config = dict(
    num_hidden_layers=11,
    hidden_size=384,
    num_attention_heads=3,
    num_key_value_heads=3,
    head_dim=128,
    intermediate_size=1536,
    vocab_size=32768,
    hidden_act='tanh_gelu',
    norm='layernorm',
    norm_place='pre',
    norm_eps=1e-05,
    positions='learned',
    qk_norm=False,
    attn_scale=0.0884,
    bias='all',
    tie_word_embeddings=True,
    parallel_block=False,
    init='normal',
    init_std_qkv=0.0201,
    init_std_o=0.0201,
    init_std_up=0.0201,
    init_std_down=0.0201,
    optimizer='muon_variant',
    learning_rate=0.0163,
    lr_mult_down=0.7,
    lr_head=0.00794,
    max_grad_norm=1.0,
    warmup_steps=200,
    schedule='wsd',
    decay_fraction=1.0,
    decay_shape='linear',
    final_lr_fraction=0.0,
    batch_tokens=65536,
    max_seq_len=2048,
    doc_mask=True,
    train_tokens=349600000,
    max_steps=5335,
    dataset='wikipedia_en',
)
Each number is 500 + 25 x the weight over its row's rms, rounded and kept within 0 to 999. Layers, rows and columns count from 0. Numbers have three digits each. The size before them is the row's rms in percent of the matrix's.

# layer 7 attention output, 384x384, rms 0.0838, rows 171-221, columns 256-383
096:493467489525487449542513489509499545469501461532518529533499512485525510502477503518489565509518528542532491500525470469500529508493513490516527517486494510465517487523494505538502512511505532494515507467515444478463457536482523525498473512484487480466474475502515533507543502476517522458480470529473482510496489503495546502511539525483481512488518506489505480543455513504533525487467
098:496466451524471520504514477486496483508528482512474516448497498542532478518478501475527447519544490555498528565490506493507550503558496499445538498506482499483465490535479524536529466488461474473464534511512464486534541475515502546465480475475514500467513478470463514504480522518473521499526513495488507521525503506450513496526470521488500500470485469519490514497532501531499499489478
102:505466510550516508517512547471499491468491492512521498520475505518544484501507512482482492511467497494507514505494496496505489517503524459459508487523497551493476533492484515522488488489477547512482489505441506546453508514503485491489518463482539521512471506474469468480539528516501527508527518489489529451483471502476519492458473521496517533517551523473492488470493480491503501542512
095:530503481497523508515545531459478495532573469514524508453490512506508506524500504503496456558535519518475506466527488539449504560500495517496555500487486495432497538513468522493471474549504493466555500526505512498510524520523506510518516511551511527472484494475518505452544514475505535510510475536505524526476478494497527530484460471484457486499488474512541491513492470523498497484475
099:518538518527478455526486471460524502485502520511527480515493483541512484517484505487468511467470529478508513486472511465472519487501475517526468493504511508463505472511504514495503469531512453489480532487490506536472504467475483463559498505496485518525514461518530419511476529504520489478513479518506504498484484508504485543505550506523519478478503482477524502452456499452528528504500
097:519491542513532563470523500496542501491512525473520523470508520506518533555495536562505497516500487487528539510501496461508511497503473470511478506514484461510498518486538493509460495502501509509490526509518497538457515477501493471462503494509504472482508530531505477543526531510508468500494514497490503481536536508527550440487468498514505525511483523495450488534542507509499471493523
093:508482485463509473481524493513493514512513478516506488499511481502516522505483555529518535481515543521485486475548468474514445505499478448428495470515542488492489477504527493504497478472507524530503535479525471513539481507523481516462476500522529489471480499478508473502477536491457485486537495505463487533452511525490449498492461490514476518461503508485486475481522448542471535504495
096:509504519489527514493528513520519516514484481474502494488483503488518482539527512498479569502456471479494500529506512511498467523490514512518478554485483531471493525498467526518495498499536513498537536517509478465472511468483509509497526558513536495455465542523503517484501540470502480504526510519510456555530478520514512483503498471495508486507481525486480481478516527482531487480472
098:493492495503485473471529497491514503512492526504482448483514517546509529503537526545480531527505508488505522459479488512542508562476551536473454507516494553489511516491515545516516506490464543498484518481494499509478533478477563523458495507512450485473492481524528466503498461531501481519531500506515533483540572479528516474516531507462495531531525497512474467505502517525491500485477
094:548514483488454473498482497510486513484501463485478496489524519453466572479537522525494489499486496522491484500484482532475481509475502546509504462529491480484479542494510490434491540521439512525459479498511479471538469541476495499498497519525510497524454477500510499510488477493476482528481500503487554511512536502468508535473528459484455508523509540519497513465483538524480515478528
090:504500486487517502467511546488481495505472520479479514479467545479524492515480492449519534497479470512525517479506485491470491465493488457508515517511509551439479482496524511525524460475493520527492495501508500508469509474508463449521536511502497517531513447515480489483506507452476516471497545506476472512516572495453496507486486480501514547466480476533487507466488490517502496477473
098:468510505512494499502508505502512492543493525498445505506506481552490536478522496533512478447485448517489481490468533461519477471477521482472523458492521516507516545495527524504511496485471510478438553510493514510507504469469467513526474525492514534560506499476534522465544482507480505491499487511487486540476553482499495505492475515491526499494499522538492505464513472534483515500481
098:529493545427532505519482486530504474472513448508490511527477514475515493512541487491465545553471494491529521463489500512501472455475470501494499539475495559519491492473477488478525513518501482493487551510501468503508534461495526469526493503517514470490483527525478466484479517495466489491485512553511561511493485509477503483513493536510510507535514537534557494453482496487500504504462
100:484504514502509484473493490479468490488527524446491512508477518497498487485503426491504512523493472517484539462495498476490505500520486541479495467492546513468527461510481506493476532493480482525485487530514512479491478465469481511474473518486504518458503552471488469492481521521463511523483495465533488527475496497517453561501490521512457523514501552483460447505550502507494549496499
094:477456542483505527474483516497541489500489508525462512535499474462512486453479519440541534514536523529505440504519550496532507520471507516524491544504563527493475483463512520512537460465420445490521497495483501493512528514458465523501517490487458515512455537508489509488535515485511481530500464517470500460501512502487480474470503517482466509512476498531521523509502523515528555507509
098:472498448498510499489533525495459502488499480522498504527507489538467521525517531495471473512496466469505507505493504457486531497517498461507520515513491479493463482479513536523513518502476524468472475484477549515465534515509501527498450486528518507502501470542473469494508506477491478519465519526514526482479520442481481530509515484552520497515490505518544487471507515487511450501514
091:465519535472510507462474503510484487494537468443478510503470476494489479472454508598477496515545514488463488501491523474512498493494468487478554486500516504482517527471506505511517492495553486523510496502428491528505502552511449436513488490465486473491504478498520529491448544517495487481512501517528536494486522514497516502491505490469533501516513497480492482501474482510493463514481
105:521479487512502486486544543505513508532534487502499502421489505498536513472495495477476529517486529452468504458460493464540475487540512511498489494520488477502474467547511520544503493488537479503550498483462475466501512450514522521501543498485465534491483476466510472518544495470515502493474505486487484468515563522502470506516526471487512492492441490505447495497489488512531500468515
100:468528452505501533469489494506509476510496483511473488484490494544529497473509462513507489483522488482484458527507480512530464489481474481497496506453544452518498485489513493523499500464524510523478498487520522487520523502447546508495499507502487544472487500501484526490474529511504446466466505520481533495502512510501506494496485496485494535516476518560519476498507507492464499537475
098:531498505470544472449530447510489526502510493548497483498478479492453481518507482497518502553488488534499488468479525505513482465473501518492504478488553483548504464525489499511503509492508540525511494486500517490533498517500493511533473484485467480469519495478492535494488550476507525493467451488493441510501451495488533492501510505491522436489470488486493476455512522420481501511520
093:524540452460503482503479508460478522500457519473493498474509468492473499536519472523512529499554494497478511503474499471560472483525516446472517456452474481478495523478522479497503565481507499520501499478504512539523540481493480486474551517457482546481490483498509518482510522508503518502492536467502501499466487535481521487488523516487503503484500447476470482500508483490514460491517
093:500479458482525497521514518537504509596492513495469500485539512542499479486534504533477518491498520500518498491528540540484507519478456506495459468475473452487496476540525520473540514473534485470493530480500518515526514514483509499486515483485473476525479529463520486522476506506458515484507521514492517511540564487500484512546526516515492487491504485513461424525514520512517489496512
098:496537514505503521502515496540485491509487520512495501478499512487463513492493521498525475471523458557526507434530515499489497481506485540530475490498522502480478512540532484494484511509490490489547524456485499480467480445473472502541547507463465503490527483510540513494526511520526469481515534467497505488491471510476507523559528505466478508487526469469503494489500518474462468509532
095:500499433524554495502507482481495493502478514486520487461505500496457481482460500465494505474541523477508506529536491538505423474485517516520484497542512503494498502523512470513484530541504470515511476507480527497512492479467513499490491531507510459512465486490530483531462512547535521508498515488532513499492555474499515490490479528475494509500525484505528554477510457513524534521490
097:509499478511487478505539506456561514477526462477493486514480503512519506501487497492474545477476499506508472535516489476509493487545468454532532516530497469504490512495477501514499507502479475476493510491494519480483491480455507464497511482511484455500515450519478480512507458493513523504535491505569558476484512470527483494538533523508485506475507535506454533538496516526540458486502
103:528496488535505459514527483491464520498510494497534488500489462538510487508488534501554513485510486534527486510482496466523529518480515472526477514496457523500493489498465496519551476470546499542528518508525491506522504531485480501512525488488498510521551496554511543555491503485538546470505518497500505494485528481510509502550492474476491552541525503477515494501488505524511509504540
099:479473508481456526522485515504507498502502575491478485533501523520534432475450550497532502520497474508487512510484474495465485513516463489506480509533497466542517496492489513508488517493477509497521493504497458494464501512487516502520486520498513484460497480478513519511493516501520507488515526549474504503500493505498488486467473526508517456543460481535535485476499481435522496496573
100:502515485474504552521509498487484534534517494552489452535476480504483509483516507476504502519484484483501475495507465514503513466534499509466545480526456508476477471498505473485472531477485479503532483481479500492514516483480456467525514505512482457457462442545538523473541472526511508500502507490453493497528461494478481494504484528453468502482527505466529495537494496509525543489489
100:513524488502490534503518500464477507531492478479495530519482510474476500478488515542545529500492487546519528505480485509468540519469499466476501483530504494504548466493486485495511521503529494499478498488450515481550470523482547492504542500487530530536531495495503509501491499467437494493473482532463500512442507515539520522514520509512487529510533506543469502520489520546519464489515
098:490533505469530495551517530501502493525528488524505484499518496505495500517529464463498447480520429526514516504478499545461515510488519518460501507505529474508495508474478455481469510495459492503484473471482522500514506532495501460527524495523518465506519512511504469533443490483495505493484497530438494497535487487467492488521510497481571488520544568480457527454541475508522513507465
098:482496484478501450454480483501486437494493493505511433500475495482531482506512449494461506486482467552504479494514538504489503510510479511504483510481545504478485518483507498492516507479484498503533527505474454531453469476491541514496471489470478490489508475507505477476494485549462502513506480477481490465552512503507489563476462520529557516496551470467483499545493514496498499486517
098:505458490494492530474479522476519528494446491553520486480512543479495488554511524556500474500506528545506496441535480509515492480528510503516494499545491515500499475560515473530495558511513520486463509513441505454481528474507509489487510534498528499479467482535512486453516505509489472464508492526535507490457506485507520496514504469510524515523498487480461502519497522530536526481525
101:492441515497474476540516486514437512502478509504461510473484521533496507490494489538489501554483482454518494508554508508529463536516493509492531549535526526447521482528520499546506466482496465520504468460521539504518470477493498467517500500496543512501462470498465535498474519499515490514493508486456467520535490509515506497493490500474497487463497490491501521476490505531493505492508
099:457536495450530501483544556503526512490502512552534508536488503520480498520490494533547505518510502497490453496468496493521530517457483531517513519528517481509492481466523518548533505495480506530475496489470525517514501489473482512504482489489541469513516502475492520519521490492535510520495464467472514503470502456524472445447523489462510489473455536468495489480513546546514502532493
099:472499553489519516513525475510451485474495470490464456498500509454519488504535487493469495460528514545493489503475517444504508521503518543506486509503481468483534490499531478479498525467474512513467515524489513531528456554511499534508462511454463464449501519514499533515526502496454475512528515478465495491524503463513506538486491505508514503477512513510516504499521483484534494504498
100:526496478493538460516490493536457483469498496456518508505500500473494467455476495530488508503498487532523534508477499497510500533473502474501525514510496483527523496481532519485485495513513517510451503483528514532489508482483485546483483535470500531530509477502531486480483488539543522484464514570512503513481443533470500533517457509489515503501462534480496492481509499503512501518486
106:485547513557472473489515448493480531513462491471498494524445535506504518509503499479527486507487503509481456505513503499519510446547492508501496482488498478513515509505488489515470513512526553499505528473476471523450526507494487491493469487500481479494500532526507488492462520484521466531516441493537485517499514508525455525489446471487490481478521524516489521534486570522517504460461
099:491516540532482507483502481455507499487454454446512494506515449514497477502503490517519491495517477476458511465490510495476510479514503504507488500470484524488480492509507531517504500484479457537482477525494474483491505506529541480458489490474487522559508483511513490474520511527506546472462511467523473463517476497501469501482494501494461495526536479485523490519551514521500493507511
095:479474480520464545504568528518443507458481472503506485507502519525487490515542480518491509523521444495503539494482487494475483547500476518514500534447499558520554490516468469483494470500461495494483487558472470481486465500509500504462500504492467488558490464529506480510492485478523491504517479494558489489460468518489519500494553517474475489505491511496467534520525492484479475538449
100:534527523477478512489472494517517479499491542516459532468520488497492496493527536509494497475491527458468488522469505495471494475491534467490486509505536457524524528506489491541483522507501517536451523519474475509502476470473480512518539536445540511503483546513494487445508540502492504468480515510550514507468479504474471458512494451507465516469505481495492480507478478506488517470481
101:477524549466477547500432480494485505538469480468508506499487491496509494554457535483531506479503530490527502543516488532501500485480488514507482503498459522487519488499477487476454468521504501472572540512529445477539521541498484508478515495501464502494491509492494546491554511462514522478486519509531562507521525431492483460519486511522478528527477501519505522447512492535520490518485
100:518503504499499456487489488528498504475483530509462472505512520495502517520537491485497534512485493493482489480486503514497536498502534509494540506487427471531510518488514475497508493475484515490519491506511505482524490500504481496488507496519530479493542460527482484439500506528494533509497459504446493487474475536495512507495471472519522507520510500563527485457557481575549468544528
093:486450507496480483501533514556500511503540499506505481502535494492460486506493497443521484490528499532475497509475479505493500490530482527497520514547555478534490464520463488481486551556444516507489469486506472481489468464529505464481524499461507545526471505531512501505505502541485444514506462537483458489505509544524499483502533516523483543518513506494494525484491488517481502531522
098:462526521512495486507489485531514516525494474478486526504497535470474504489472517463499509499520451492484458535478522518514517493516474503484503523560516486450511508523506515484477504490517531500511523540516543544491489490538493516506506467506495498498480525486483484455493507512575513471478513503543494485509480541483528485501542498528509486509504505502468440524489450467504510481500
107:491487491502507474501484458493517473480536510506496503513527474472512525432495522520515515509504529482504500455503513542495505466486501460473460451543494485501486505488487483527537503541497486489514489508474495461484499464485491514512510468512482501489505472468510457534508531483518537501507515495516491468538461495497490509518525536479467503471491528492461485545497547491514510519497
106:490486502484522514484453483551499470527493500530498517494493516457493529461524517502539505543499492506520487556440469504483511520507532518496508481511487506516460475470556494499476491502488504546484492518483533470466458486497513468488516494482486482459481498469518508465502504485503504502531517479481512534517512505487507526511530546484489453477507498525486546523516518503485520501507
094:469473482471459538513515506497498501488515490519573522439496524468502546485498483515485504444486487502475491542488500487506480461468524525551486499503481505488536499522472502482525512535532474549513523475442497470493484485520470464474480488509445489557440471505538518477506467551504479487489494512494526506538488510487482510512479512544530503525440516477506513472547451510517490519491
098:465498513543504489531511528524529482518534488516501520497519496537527491510510477518486514515481495476513481525453489492511487489455512485515513469490493489502473539516518514455507471470509528478501552495508517467496473510501530500496512478485534466487509475476491532502517482494494491513485490541500487450495517497490453510516516470546468518509456459477507513471455497499531487560491
099:499477490477517501448446567511497470465493460537466494490506530490491490528480504497480519521523490515492472501506536477537489499464469510538476503477467532510495521495511481500517481509445488458505493515448509521533497480567540503484474529505519495505544511595526499515511472508518517481482471483520485514490534561534444551508457486511502517509522488495506528491518512506487536529463
101:479522472452476440535524536505490516457509510504544481466450515487530498510499493443482471548452498510528512496494483515522492502498494500504531500445507480501532496509505540532501506519484520477485491462495534484500539499579491499515529491512482496514497517516507518520547519463497484501502518521514483515460500470502442487502470529506466450540481490487503499507502482485481493494486
104:551534522531482496508534511522513501512466535511468504487474493480489501499508490497508528534465528518437487478516520505506497510498479498494501510507469492508462493499496476471461508547541524533505498518469523479514497486482487476478515503540516495527477448434464494498507516466532525471497506469510502487519493513512517479465549564517443472519486502485517545524560459518515485490522